Weights of a small transformer language model.
Architecture: LayerNorm before each block, learned positions, biases, tied embeddings.
Training: a variant of Adam for these matrices, 654M tokens, 9980 steps.
Each number is 128 + 32 x the weight over its row's rms, rounded and kept within 0 to 255. Layers, rows and columns count from 0. Numbers have three digits each. The size before them is the row's rms in percent of the matrix's.

# layer 6 MLP up, 5120x640, rms 0.0259, rows 4753-5119, columns 480-511
094:041161125112148112150140108154135149126133118145177135155185122147151132090140175136100159093147
102:127135137195035105170132158148097139071185099180126118096213165119113165116176138132083132076071
122:138152142140082159116161161155137146090136124113123152158162117158133123135170157171151113107092
102:139107157143075153157081169209085125150126041100095138025121123179143116164154162197167152090141
102:129083106097116106137083151107156087128111129127138095153117110169109082090119141081108084162119
089:136112115126152154166144146126158113118127119088131088109108048100134138182158095125098094167154
100:057139193128082146177066143117208153121171145188149188091118086127127079167134127097142195141132
102:084158154131122190126143181162082112078124150142088089167137119181143125087166096117123130146155
108:080099162135123124142143174120112255133127118089139142145142118211171111121141106138145155126122
097:081060196133143141180124156097144106092156111171142118055157137169095073134143172137097141146110
099:157194088095083183132127135122118120131159153144146170116140114166087102122155168128113110118145
109:098169148137123146158115162079109101141129130087191196109154081184189188110113136130110136081107
099:137114152084128129161179104134095188157146164210145175113155206120130138065125147090133097116170
091:125100127190043145112138167136146117101146112128123162110132149128145038113153133093134140103132
096:097135127088099144114117154143088170069165096112124108110200073162125131122150107119122133059102
095:134172157131158137150104123108047082145142160136136138111117117128108167094085148067185167110150
095:096143141107159213136120106118055194171137135104130188131172110108128158124172126125092105100129
115:123086132108111128151048144086111089059139141123152146108092127145126157082113144143180096187142
107:174189122091131148153124173117132164137178081121126063108180121081110114112154123044135156124114
115:133158081103046149189107117121107098116156100123108087097095160127099174165127147118139125068108
097:099116125109154137137088155079159244131151150142160179160113093157169140146106140101159099119112
095:180168149148154163126160143133106132088110141146154121101215121096102099133180155088096105093118
142:102149107115117172086088157131158175133108150118122134065141104180157073144171150136140122110109
088:164160152130154129135124139133162086171114133123114169126161139132134103127079155131122075135171
103:162074074141040158204067142088136121072170110099125073076138148109096105146139124070123148153135
101:144140087148091118120099114150138143186145170179160089082157157107092114145165178141127140142015
085:109142141176135149131095161183110148127070141132147094155095106168098183164119126176100130120126
101:077110119173144117112161090130140126164126142171112121151160113143145109143137126145130104117109
062:111117129126149195181098147171131185142189150170105150065140126159131116101122144149125088108116
108:107138053183061187140120126175109096033146080107121137087109170154080117125175161115103132129134
100:155132126111105113101143115101145177069184135141151116151204141213094095061139149142183109158097
100:117119106141123148136105253138065114111135096111119137097131115122128113138153137140121116102158
102:126133133123054114161100200125124157108133133147137140139142152169128073156170124087131126165091
103:054113130145155133113161164101046125085187152101102116132165150071166098141143145124064115109088
100:141071126154159209193113098140133161152135057120146127103185139142160078114136166082095078118090
096:122207152097122073164136153114126087192117155125067151097100147173155153072096206067196107117105
098:176132155159008108119144150153120125097151119147144184053130113144139118146168168076111114123120
112:130180105115154168185143105113127136158122167147169117153100196106100137074143143098156123159134
098:125120085141140080162134134111112132131164128126163173151095146108204158101140155110122098113107
091:144082102089111153086170166163204175154140109088138143123187134149109121159093130108126164131110
096:104146086162098211160168149141183077091119097189146163085164159180097117154153119123147085140130
106:125112125146150046156063115131123095096139136130129188114135154144151096190115163082146089134087
096:091116139110112123151160145106121184168120160124187136092171175157122117106104162133136061155111
101:157170122130114147105097133108153130132119119137107126102127112143145140109205165160158094166146
108:086114130130127143108118152092086150178125148099130128073135116148161098130180140109247159137120
104:076119108135098175134123153187158166056130117198109084110114156122155110113145158142125090152114
054:113120108114148136204111164118112150080158141241137096135139145153145126077144196068141102101113
102:068144066091169126101101142116129120181125166130164151145142179112161128151110122180136091159105
101:039151082060116180171120150161143134129151125097163172105151144128199057093117125143119083145134
104:113129098236099178162086135095131144106161113160155105155127136118109130122132108120172155166114
107:129179121043121156144138166149129122116130123112194138128115116131085167122157143168183123093145
097:073114084165108159158119109082097120153154116137162123106117134129148142102110132116136075152167
094:157134147155037148191058166212156160133063148145133072101100156172101126131097160139192126102111
109:116181075082116163166177149137053140079158125130151139132099098159169117117173137178157147126101
097:066171094127152144166199102066083143156129160147151161147088157141128123059122158173169087116147
084:145134094085065135147099097107154113154184118159142109128187092093046111161134149154103130092112
099:140114119136118132131148172120071102112141129152114114118145165133110089151120227163144112118091
099:042165117134123186165161139187103154147085144140145154144138147180103110100118113124087091163124
103:115145086108109114148111103144159145125169118175127098114097115092116171166163200098103171173170
107:065104136125156113196151156111098166142108138140127085104154154099125067204104187102145130132151
093:116135112176119182114162130120128116163122125118173119116138107106159118145153155087128109132157
104:143143152125126192161092196093127167115119123184138139059158135148178095137100121135172129079124
108:138125087057142112124082178124121114141119108125144157141113114117158135147141129155132083091163
111:106130139050059124156122122145125111113153165164118167132132106111172180009087132127120168153105
110:127120177150074112162175122141080152114146124155123142136154120129127130119162156041107132121100
049:141096106060134152090141163123119187140143114130152094133136155128161064139162129080146122154103
100:047211150162135102126185130111151132079125106126133142125176165167112146096119116114169111093124
101:120214056170121123109114156160170186116117128160125110130168103140140144075140122114115125165139
104:075195094108148204124180146168078122035119115121117097135116166175093110108136141099139148107120
104:142103142119077129203136124100121148069103115151098135128139160149100146119172143141100086125126
105:155164157080139143137169170154080156097152163141212167135180111140119169145145142122148070115170
098:171139101184059085128085145141147124109153127165126185121137137166184114180156158114187113100160
096:142134131111107111142090150073136107110198089104126062093124095121165136158147158105152137108116
106:112125145127149141085090149112117136149149101158171133124140082154126109107123164114121090133035
099:073178162137146121102143091096104108114105115114115110150098168156120106047136146065179156129144
101:093215161118117128181093118148118137093141148177126096115141074154121120143136112149189115032129
109:149131092157094154143095104132087133055171046082138120090138112113146177060093105130128127101114
104:078145091127158186209090151114127090129158138108127088065124163156114103086156175097162157152124
105:102090087100162108141137136083112104181145130140111175151158132168173073166086126073153157175114
102:181153101078089132138107169102108167188161143125178149128101124185150150135103127140155140140140
132:094101075108155178161143143072093116148081116144175154123121110098168134095134134075156090140146
108:113146052133049098101116119143161139098114073100081108097174136179122051165153127109146134139177
107:147049117156156230152092108148096102134140142157167151162152096173143124106134194106096086172179
100:144141146164129161108066141107017157123142113130099080103111118103085084149148126086136112057152
099:110200174169074097130178209129117081082123125130114112164136140138181132175151155135164115121086
107:136175129139138177134096084202130160148105159124111123146153115146192071086136175151187132078110
105:123135113175158086144069181130159113073130112103145140119116132121143098199119100098095157143083
125:138162090096153107131103144185137119115095067151099153100128139170143114140176122115154123133125
101:125120083109129167117150114112106150166178135125149154178091074136160089090083116122105162106168
082:181105090150203154137112154126114124150049098135147138088156054125107143118177146153166120137185
102:150166126105083084122128112114093138083156126157113186103147158134118131074131102103147127139096
105:120089143081154137158114157065162125174185103154168141097168126159089082127123135109173148114054
085:112157088109060125100077124165124156139150087107105172051130141158133052174118178174132122083123
095:160195143138077094107061135159109124121093141127104106130179165148143059101090131136168171092131
109:152172117164090126134089168128100142132201111093113060118139159161150091156144125091134095148141
090:140117113122136152157141114086135132063141122179094098101164129079110158132159111126127091096152
085:155119185118142151154090164170139134116076143134093110124119084105109147142115163095147119087112
093:142110196156086130128093151108138100106188091158150185041143140122184076080056120134085159180104
105:056090123141121176107133143119096146079125126153114130100129099135174115105110126114157086119114
123:117127163132100127188157166137140075076131121119129173115165153115129113162123155120137039049133
094:118092151164134173138161135121122109084164131124124105087178130122130109173138116088149090135066
104:089136150151133131175136136125070168085090108127084105119154157141138087146151152096122113079105
110:113131101095075125075116132163140161137117116122135103108130146163170051033164137129165119171060
065:170114134113111133176153109185126159124175136167139129094157165138142092092129129084154063166107
109:110091097085143087157166108155092152084141079124146090132126122104088140106143165114118113123109
109:089127100157092135147103133117097122132193135223088094097142218134122125068118124115121101055152
098:125095110130105184123137130138153132112112151144123110117182135128143107108163171116062120089147
101:099145132139175150146154130169107153120113122121142103096177145105162103117204119162091131089119
107:177106073143110121165163121087051155140130082081186127104145171131139162100159124153169064110131
110:146065152084149131170075139152105115032139100172127074116074136144115122098172201128105100177094
095:099087152140083130130152119116129119128132146120171093090134171115183170164132143142106135172178
100:060175146158142193115146172166081149111097132154140139110177169119190117095203115186130134099137
095:172108144212096127130123178108160255098107128139155180096164126110132092138086130112120105147113
094:149172149163147134142110174068131178122119096188108089084132096173140138135188188059124130162128
096:128080123087115125153157149157147113138173126160123141177077163113125060169096138110173143141121
105:122166140116085156125053125143108119095159124143100155082088132132150121163130141103134158101069
106:111114119102144131142128165123168141129142140211121156122093165176103123141159142091101068192125
093:118117131141088132145095054171153127120109123156162166104106130142202113068119126158128095093088
115:151056151133162196116123124080098162158167106151170135125104105076187108130127132135107083131101
101:131180163084093135153068202130066127070122130165127111099150138148246126090153116124136140163097
096:139117112042117158123111148136115119133115088127155122117150154139105138106061127133142109115151
093:131123066126112171089163137138171112164073119155152125139116100127092191099148150125111125105123
099:048102092084126099109093101118087115142134027084102118120136135135122110147168156168098148118089
094:089135140173183144194146141152146107159121133085154044098139124157144142052124109095112118079108
110:146175162105089141169077121085117155078111104143151113161137126121135111129141157094123108141139
103:085127058136067141151234146151146107064112121189082116137109108139110075126146163137152100110108
111:081175117097104140177082170162142115148200155133126120133136197175098081111169124146137123094177
094:137131146165099108158134168107093162080168097108146217113173061199095102149162143091085092176095
107:124091149120122136104142141149102170235080142159177117151105124111182108076119128111121128145138
092:147175171163138180139069116164131106135145130116092041087154170141159082145126099124093148141115
089:117088161084132091119087111176108139150137141117126121114158139149102118096120142140150141133098
105:172124094119108142106165139128096125148158133179110093158176106122122108128170135151112110118152
087:120147075122147140188066170103100094114168106127135133145184125169158158077173125124125124141092
102:069132102156180148161083129117133109094134149146082081129120079132119171105161180070134100157116
101:112129078173130128103115136120139141121104121116125144137170182120164182161184154138116074158120
105:121089098135127148142140185079161124140119131118165080103088106119189106145105137007106147069045
110:141107152165121115122128132160093125089128132114129121104124171135172126164148128101062166166156
085:137071115124127138113146189072153093116185106089170108091155121126080109190106147093101145049110
118:135115099163127149118137168138096140126134137126143081087117110154129115113137124165208128119116
101:163195133144069169095060127141125125131137063157112126097123072143123130045129141079176148074050
099:146141081169142114138162103119135119148163158107179178097136141120111063159113129099115129135048
107:110159123144067137149120102224137111123140155171136146089151148182176122094130149134180136113168
109:136155124095070176146117137132109048120157151130119139142095112167134088121124120085098124197115
096:133132117036087132152097163190076126101171110110166126101107161172078107095111150135165111110169
089:119093141101142160133106117097128143172089113133150126083185097144140132113151169082109129080142
106:119182120142118105095096177063117103164124136161133160099102075191120114048170113087127191093146
123:082124190098110161114176111098182120091137132194140117102151084120198143092103141137180139140121
109:083101150108151075201125146081149125128203102106181141127147129134130123080123129133185127103101
115:129158090147114116124195076160139124036179130138110125129197160124107155140109169076109108121115
099:097098129157071132120102101224108102071132096102117158091152163122107074120107148130126100177107
094:166161035156022198138142120125141122099107123138135165106117189186117120144159157150145106129137
092:128150142124131087151156117071129215090135084188101066101110092166134106128145113110108119126158
101:102121111155106187165130213155101125089162107135139069100111144207159069176150128069187171124121
106:159161110159087135135111155169106169085135137163157128142126126207150130139174135112130138145148
117:124136128144126124117164121143143093131123151125087156135134151153139122087144118105201135084137
105:121136089096090168158189150172123143160130126121163085097196167125132139144117204170115131077156
098:098149099135098154156105117085188128120149163072133152150145140185156118092110183128116114132146
089:143165086105120095126101121189129123172113149140146181112150154084141108102116214122169071131080
104:068117082113135128098153152106077137148138108120154095108112179184107059089117158113196061216108
104:155116150219079095160091149175078163108183084124124184080078050105155126110120149055186110094124
108:146191110155119098140103151129119178151162173105112087123147144103135157122144157168121091135175
054:123146123145134134210127130112098164152167167133181144113130144219197153118078181106159056140058
095:115104129135128137123142163082137165169113148164138099088127150131123109164106163065117073095116
106:112147116098139099143173191116167106107099062078218141131161139100194052109107105187152112115121
094:109132104130101119138092142140077130125213154091176115114103133126170118129123165121132122130138
100:135167117100141183102129116149072118092143134090152111115175165156118114089150132150089137144129
093:128160124120183176157104108115124089162117112121142076141104154104143111124123089130142126135137
096:133107206163135102145134145167162175131137122148154128102133109144109032114103121129160145118137
103:090197132130143103199126116126097153145127153205129095081107116109154074147114158126152100113101
091:080100161114119099146112151110123128133136131096146083116168188131178080176125182122094097142073
098:075156152152114124129089112162118161142084120180187129085142155099099102061131103115177133167121
116:128072116100147142180122122081090122144111111087153086104144161130122130132130169150154082106127
108:108136116118108114145193122154180103085124145158123145152149096136117107116132134062147133136144
107:097085054160159148163117167150150182113119165114169134158146133091127172128151129117109147173111
122:129156094135094168169112167118093127147193114127126095091138103159167132141137117115150133103151
099:120079054158128117139140153165104155110149147147136138120151042126185105115171123104125126052160
087:125129122112086112147129158097193190116125136126144093116110114128155164152123165124083105128147
096:107168133081125103152106158106102081134110118162148096118169154089118175070149158111155166160129
091:134081128133077165173085174105142133105119088145121133099155109132114083147125192137113127063066
109:116156135157117124186098149138135101098173115112152144100110161127112092047125198158152109120126
095:124109102142063127185121109150135141132209101156104106113148194165155131088109146126106096169141
110:098170136166130117147160156108120156143142101139127098128157189172146096156122177059114104138098
052:110125103094072139128100077164116127150144105172191064096101166181163111094125155092123131110142
109:136127110149128129153207144144160110074173092147096082114106201171114130162139163127141147128140
113:113116081181094163169086118105098136135162106127129091111101155138120111140143167108068110132091
094:072120164103083153165186115179131150083163104127128048081160142144157118116141121062134138162156
096:176148116194155120155155091116090144113180160168136137174119103135071159068151145155100117118093
100:106128185161146110120122081135107112129174148208174028100134143110114138108123121084097155151109
095:087140144141125104172165137160097148122103142166117080120094133106178116152108117098139157171154
053:106100106156094107178166163126116205084187106129195110091080168131123125146080146073081045092081
089:119135148157100125109131162152150168111110140079108140117173119187138106113150126084040128088142
114:061145149131137113116151114106153128111185109210155102116142178117169094145111127142089100163151
113:132183074154126156161060131099128137058097077115133135176166132138135075136138122156114100122130
100:101161111129143170162147163119136148114127146144201135134077092157140164140174128111128130102081
098:070125102116149155143104115169111161101120075086176129088125170095101106090139133133186097104128
092:176098143139134083126112138161149142131127142178096106120150150126164127078093136143123153153144
116:058102127079141148142166107090110129159151087101179093105111104150149166124125113145109149181107
096:094132059113078099131106197064100124092132057150115166061124129149146092134164101085106096172166
096:089092132128110181124100159069156149118132102170160176136117127117145145145108179062111132122063
104:106155139147128180131099129196128130129166095139154093117141143085099132057156148114085169122073
101:020134140082142153143088119193090133147127103195184175108185082141167139068189106109095144156145
101:134081059146058083150163145177128104062143086163109113043113157171103158056153151143192126095073
099:147086107170073126151120163106067126140143126139139182123087164154091144126171187136135108140107
110:152080109101098136124092171038173129132160127148130079117125055118123147100154182125166119120133
114:106169119106133167154134132139152142095169122195146148134141145147116083181187104086119085092116
115:089105134179118077154083115116122176142122107164139102115181060114202118165083157083088111103135
103:130100123156130185140111143194113223134141132186122142119108151154125071144075162117139129129169
104:132138087049141136096146103142091158158157079148162122131205142146099144205145100168122120159092
110:117115082152068128163126121175159106128154123121154075142147161117101117146122149101174122130134
103:138091141181097122134120087134110118126127140186095118126101100161114155096132146152170120109140
078:069137170089139073096146154118114072151178087125180111033124133105150094176142138112115095153132
108:108100099050104211113077151108152090136133100123146133108195167128115121171182124146090141161135
106:176115122145159103149139148114145162144248114092121158103090055131197131125102183096147152093154
107:187099136090122122096091133075081110178197118115138070137151111115160138155107114129148138175193
094:149086128136115187130149146134138130134097108131142055088171081073190135109158139139150116094105
100:092174165146157159153096150138131105076175136091124145081164185141133081109112189074149142124084
095:108109088106132161190107171134102170106100085143102163086142089132123116122184127086112109175124
110:149134141065157131145135119135147136103114111115155106113142120155121119103132133119106157164123
100:132152086141123111150134110089106093107151130117125153099163164073074138135146155125122080075095
108:169119109062122131163119127139123105133086094102127128087140130130120168194100129092096080122090
117:133110100093134156139141143104108154114079132145116051148154110125149098091093122169160153118116
089:133034119122138098151155102105122127133203119128113117131095152122079066157136157081098117148123
108:149165142069128226164123143147098114054186126154113130118151155139127145061139144130164154155134
114:163107147117131120110130122159088159147111101181152101131155149139143138140150192130126142138146
098:116160112161104129150125203129161163065145110192122087126117162131125107132159129153174146146120
098:130108089077109175110146137154087117156125143094155110170158120162167116128156116124108085097140
107:112081167111085184118115150130171117102170099093144131126128094187112084143156145090115131132073
100:115182117139100110228136086132183224094135117186125124100120087152118116120158154121121129144098
104:144135177138117084106130104126151094123140129113140087137103123158112088097163140128170170120152
049:101121077127119168158152147136110164162160137134192103194144164146153119143169154162125131145130
100:075143107152111090127128114142130141076125104088135150118158168167166153126178147153140128110069
048:115111082097063145146102135117054105096140137127106082126069144140073116078078210104132094124162
087:137120121163155151149107197084103104116099112075128092100126068155085127076167140136104144074136
099:103147124094164105108142154160084140122113138145140088134127065145094131167147116106153132142121
099:084074055131184149168141115168174146102127141130116158096153122173148087081145155143134072090093
103:152199109126093107151096120135117151129115106110139162142129148078171095149138168111117122066090
081:123153130148128131133134135144091118100168205161158160111158103182161138072169107123172080082157
050:111121145049134134165104154161132137128119135148144163082112133207107111103145163112116081119133
097:120128168134064116141093152146145140072232120182126177136137115164159096135139139038158122106066
053:146134145130044129129136165140173073128122089100168114077119088134158167094123180121118116112120
098:125079085152140156164109129129104171120154079153134071083107157159103134115115093121089087058117
083:126125112197068154133114100177108080131192100134175144119101138116182145086153150169158135141110
049:117126174129161160116098121085119147129108096177117179095141131164161103130121140098162148154062
122:106167105076106158121110131148123143138106167121162153098146109198116090149162155151114121084084
095:117093078116153157130156079101108126096162104097145221112177156120110093089154120133116134174153
102:119177150151113128156168152181114165096162096119096146127184194103062080109183152117128135120160
116:171138127128146156112055142149119123131131148120182109109093037156120175080139133081100117098136
099:142081084174148126140097167114137179138109082158151155109148178100091115131128190074078117128090
102:059121135166124089120082173090093147095163133164140073150099112208156088094163117105150145130134
095:136147102130113153184083092166162151107158122179135160103152071075155141151138133108078107127127
110:069106145166141131114111148173053235157120104179125101129141155144115110127115126159136099072002
101:055164165096178124133121094083183164116127136147133164124090092100141087105096160064207120104115
104:148077118147151131109141154138137212094140121152135151154124098123134117169097159103144133096099
122:136127128101147069189080136081082139158204119144103190113131096112140115085141113142157122089143
123:095152087134113131156194122177148109072187143135135141090193153160099094152119157143116104075149
104:070178128114077089128169147124071122147172128122114149106117172161144073075082146120203141185166
099:094185126088095120150133106114154099077123134108120140125135116192179108131147126117137110150137
108:105129092108143181081141134170189185165132139114184159131151150145094100122136131128123108177111
093:089181114145090159145150163096171123096151169210099116077114078111111139108096166040117144128119
102:122199140125130126155104117182160117081107112133188113062156079150091195034168116094144107130130
098:109154120108155108167132147173083136147180151161115084113170141168188170115142138088116141162134
085:117144112165098132154192118234143112087141106134114150131142164117066105138157159133094114105109
112:128188160098130109154112149191078170110134064157119175095068134164189099073126163136221154083149
097:085168108061127131136076214087129154160113112106180146130134098152182153061140116123088091145145
106:060169108174132181154149192122126154113169131104146145131132110121158127104116101070151170125141
093:125067137120076124201086118206122134117118125146122105105133147125139149106109160053158158126130
096:163121104163094132106121140155153151083141107128176128145122095112171091157126120094100125151082
113:138148128122113105134111091189108131147141137201154147117102143123114125149152136090105095092084
110:111106095114122110136155122124047205134155091138141153104209170178077133131087146081181135159084
109:053116107185109106173031126151052168105153126201097094106140134091124042141142129121131138170106
098:136121122086085138153046120135137139145175172153150172103131130126123117077150167118145112079066
094:098127064077093163176103112126151133115127085226150181087153090186142102137132094117225142113114
104:063099125101136155160160167124122134066089129122145129152102176177116127109139138127187107110074
110:129125100145156116187109090128144160074162130128095112121144122144108132141146147138160080120123
106:075097141125103128164119128079123155073157125171128083120157155124135155169157135133130083181131
099:150106098123095115130121155127078195161101153130179092123134144151162140149103167119124133134074
085:145135141180122102119070119124105087127117122077156135147135184147142134168117147188133110175118
055:109131165064131129154175081071070112143159163120114115061154168157169105129137230098077034122101
102:045085142107105083130156195119112136169124080133188096117121069132124127144143133184103128128134
111:096084119110118155121090097104100164111171124107156126126153066121126102133116124123092171163161
104:133195110146077109172166098171083120117151129127135088161147069163141042128117139131167151134073
103:134099119095117129140081194152143165100103160190112170103129077157141069131175137131070092161097
097:111112132101118121132136178130124128166225110161168112102182131130131123133106099133133158080083
107:142138071138090186124090181109010168159168110132191145155165162172072086114164114106099153124094
101:126088126072149096172156112149135113143132101107136079109156123130118079112103144143117126112106
110:074107103121144091126138101115083109154083097084170074109138191084111126122173124106107124113122
087:092150104108120129094136127086115176117168085136182182130166189069161060141143109153172100161118
091:090120201116132125196093096071123179067141109190111100101141083177114091096196126105127090156122
099:119047064162153101121168191087102176137159097108191097124112119131148117128174119106105124109081
100:112105106124154072081077125086106102090126137154112047148170109127107062103160155153115166154115
101:172156096119146141158099144125135113182112142183142171126179095084111131139154146060161115125128
056:077135122128144117112161189158105164112192118137171091093125164118118114097163160080080088157108
112:119161157084028100140035171145143116121152087159130153117176102115169088129182142113139132110141
111:180143156202141197164141130170124099138145157162143121127145109114164115099128144138177160132156
100:089159133149103130092117130115088090114152117151142103113129068094148133095172111139086145118128
102:105185110194059134099095131125059123090158157137091110092102148155159101093119150058181100157107
097:127129171077099152156117138090144163127171078135117094122167037103140165102125129097116130127084
104:160142096160079169200141146159034131088198118094125190129109127127133119149162243107117162131043
103:115137139162128102198175138165072142123156116142115154091200167188135114121139125158164114118118
104:141178103151120120146098124105130089134121062148156122087158111073117150138118135145115117081074
098:092135091085131127150129112112135112110143144135085153131118174165102078024113168126199082174119
098:106126058145101136106127120193090092095138126152094071128147120121051088087157170112107058116053
119:108176152107086136159105157052102159139156095216127106130153087168135109128096135037130101143126
095:152154138168111114177132132098065145102160144149100147137118112160189163146143146139091155157135
102:099150110126126097139172096107132155125109127188150091108142127137190099116146152073146147112147
097:133110096106068130154096110121083152084143146148135159120131172195151201119137182124149139097148
095:073079071124130147153124120068124124133152090092115178096134135114152114113141129167116114098130
096:161172078136090119109130092170170173159194111190138136063101123119161122128125107065176124130120
107:090139130108097144127142139177026083080190102117100092116122134125141115173159110045173124065136
112:097080163149148107122140116125097162113133104100172122134205146134155115180163193141188073127129
052:073085086071158155186167125117145171080179071080155068130151132110094105122164176078116112117120
106:113118124107140111169166146104144149060177127177162099116100054101161059114080116163151123068038
092:155127146142086182182107143133134109049110105143141088129109180135127103092139133140086097095132
101:178129125121113111184107168122076148111161091070143151110111149175123087104136176088134091093133
097:135119120105102099084178188132104142054107107137145080146134138151119140118120135161161164106137
104:083130022121115173147126098191166094083130077143108123110097134107121080167130178163164135099115
095:126088116075133155133128121107128153183143129137149149111122195150173051140121150154097051134093
099:138112116132070155129159091132123144099116114171138081149186173148126110198136183091124124147123
109:058148090199101131113092175130208207098174106105132153135205191073116089099186116127103121158134
107:109132098145111097131138142126101154102144162176125197127098124129164163124115149126188132159138
095:107113084117109138162178170097106185127126138142117090143126089167093124160167143096106137150087
098:088138131112076180122111203139158147065123142139118109093139166167152155180116109115132092178115
093:177203130177108133145139156127119185059141106178139148092177187178166117112153108124106114169131
094:150115124122110140134158126164127131126200106111180176115154115151114109154141131141131104144107
104:108115135192092113187167190096149185141165125099139091132146066118175068177151137096114127187128
111:114087057090112173138107112126139147155120096140127113113105138118169119151128130144174133151067
103:107155096130084108123172173117146218130208124118206159115155130120153102083103143107152139122123
106:124179134130092117087112128200120171080152127144134121121108108179154107143140148091206109110132
105:142172095115117110148168131137049153179163138159156126128140112113101091168167152162075114141072
097:100159162119082152163058057200093142141128132102163076121140108114126145183142120100152137130187
104:128130093102171118145121109167149134097113094209200115113212150081108130132135124128146041148079
107:076146123115077158155153150145104125099159104140140082104137112136149119106148150165134141108127
092:079169103074121155129157083049115142103108111158119090111119141135094193116161123133233153161114
083:097062121090111127096134139133120142133142121117158115100148163144115111128086188121156099152096
097:074173125118098108173145187069135149129183131141120133101108166133210098124110105090190120125098
102:186101123088110115124189111146158127110147110116125117082195140111146146166160145150138150135109
104:126131110121110120150176188111144096103171118141116192145133127145148116082124152134166137097163
096:140153094074107167156121167105086132116154128151129134081093146117147150158097156149082104178150
106:141121113188160104103136116105118100132167137178120179107158134145129110139151156129206125109143
106:110119075088150117123120123076120118157153063127182136099152092100102086134173113165133142195072
089:159152080062098123090143114079093155166125147093185092094178113133110123147145120177127053071121
099:072136076111147127164117158134146160141110099131126174122140102133125137113161182090122097172092
093:104139107113127082109154154092106073117158156110125172122198174134083092156149179159187109096084
101:063079152124137161196085145129138170096143061122146159116156155150103169110175150137117128111064
090:121083106103113118141139114183066151146134108145164152149126157146135158173145099117134140137130
105:144099167189072151170092155148149192043158138110112138064142140121128039147150140095205131096073
105:154179086133059242151112133127171132048132134135144128107103109134165158115129171091161123136119
099:064141136120104092126180155129111141117165163144143126133211124129119068113159116102060157129088
103:094098084136175163153088166101087137155143122194162146121086096147137168130169140120132127102140
104:109121111106068160159125087178168085155186114190171155117124154090067137122102149140211090129168
104:061088142151106140159084168047148154089154112116161076068154178115121148107155120095104112130098
108:148146127134077079084143147141153103127110112145153143143147146188104107045183158152083121169023
095:130151140092128132142153078109132120119145104100206146139129098049143148176128114131131106114102
094:093175179132153134123045176123098146185204153101174132130127128169099085087102129136167118085123
086:112104120127107125163097120096107144154091120100159136112188133147132095071194139151087115072081
092:133168118137129194123077195164094141139165139096140183086162124127188084106135151145139107130119
126:149102121068124165189149163145091107115141141097204126122150182152127129063112110154164101181090
106:125100076104130108137181116106167179149134124141166118153113133098185112200161151112103111182164
092:110147114080138140130136184162115154113146131098148116108130120106156136043126113150166092118114
110:114110058126113145101149125190121136138137141134142152102134126123115075155135115092110140190110
105:148089135168098107174127115114108183103158127160121097088177169160139061122125138058140139103096
111:128156102161151135164124145166107156110132132189110136122144128131070144101173183111131087108139
094:069158149085119150120154128085107125089118149131117111111088153185128117139183104157170123168123
109:117178159103087187111069149103098120114129118192146128103142109188204142118117138129124124139153
101:108114064123116114138195144115084109136118127156214161119096088083126123136185120102113108170132
105:158145123157116085109096192133123228106165123134128163088143158136153094144133122133151094107125
100:080151108151066131126069136163132114093112094181131136093152160168130127033108158068187087104117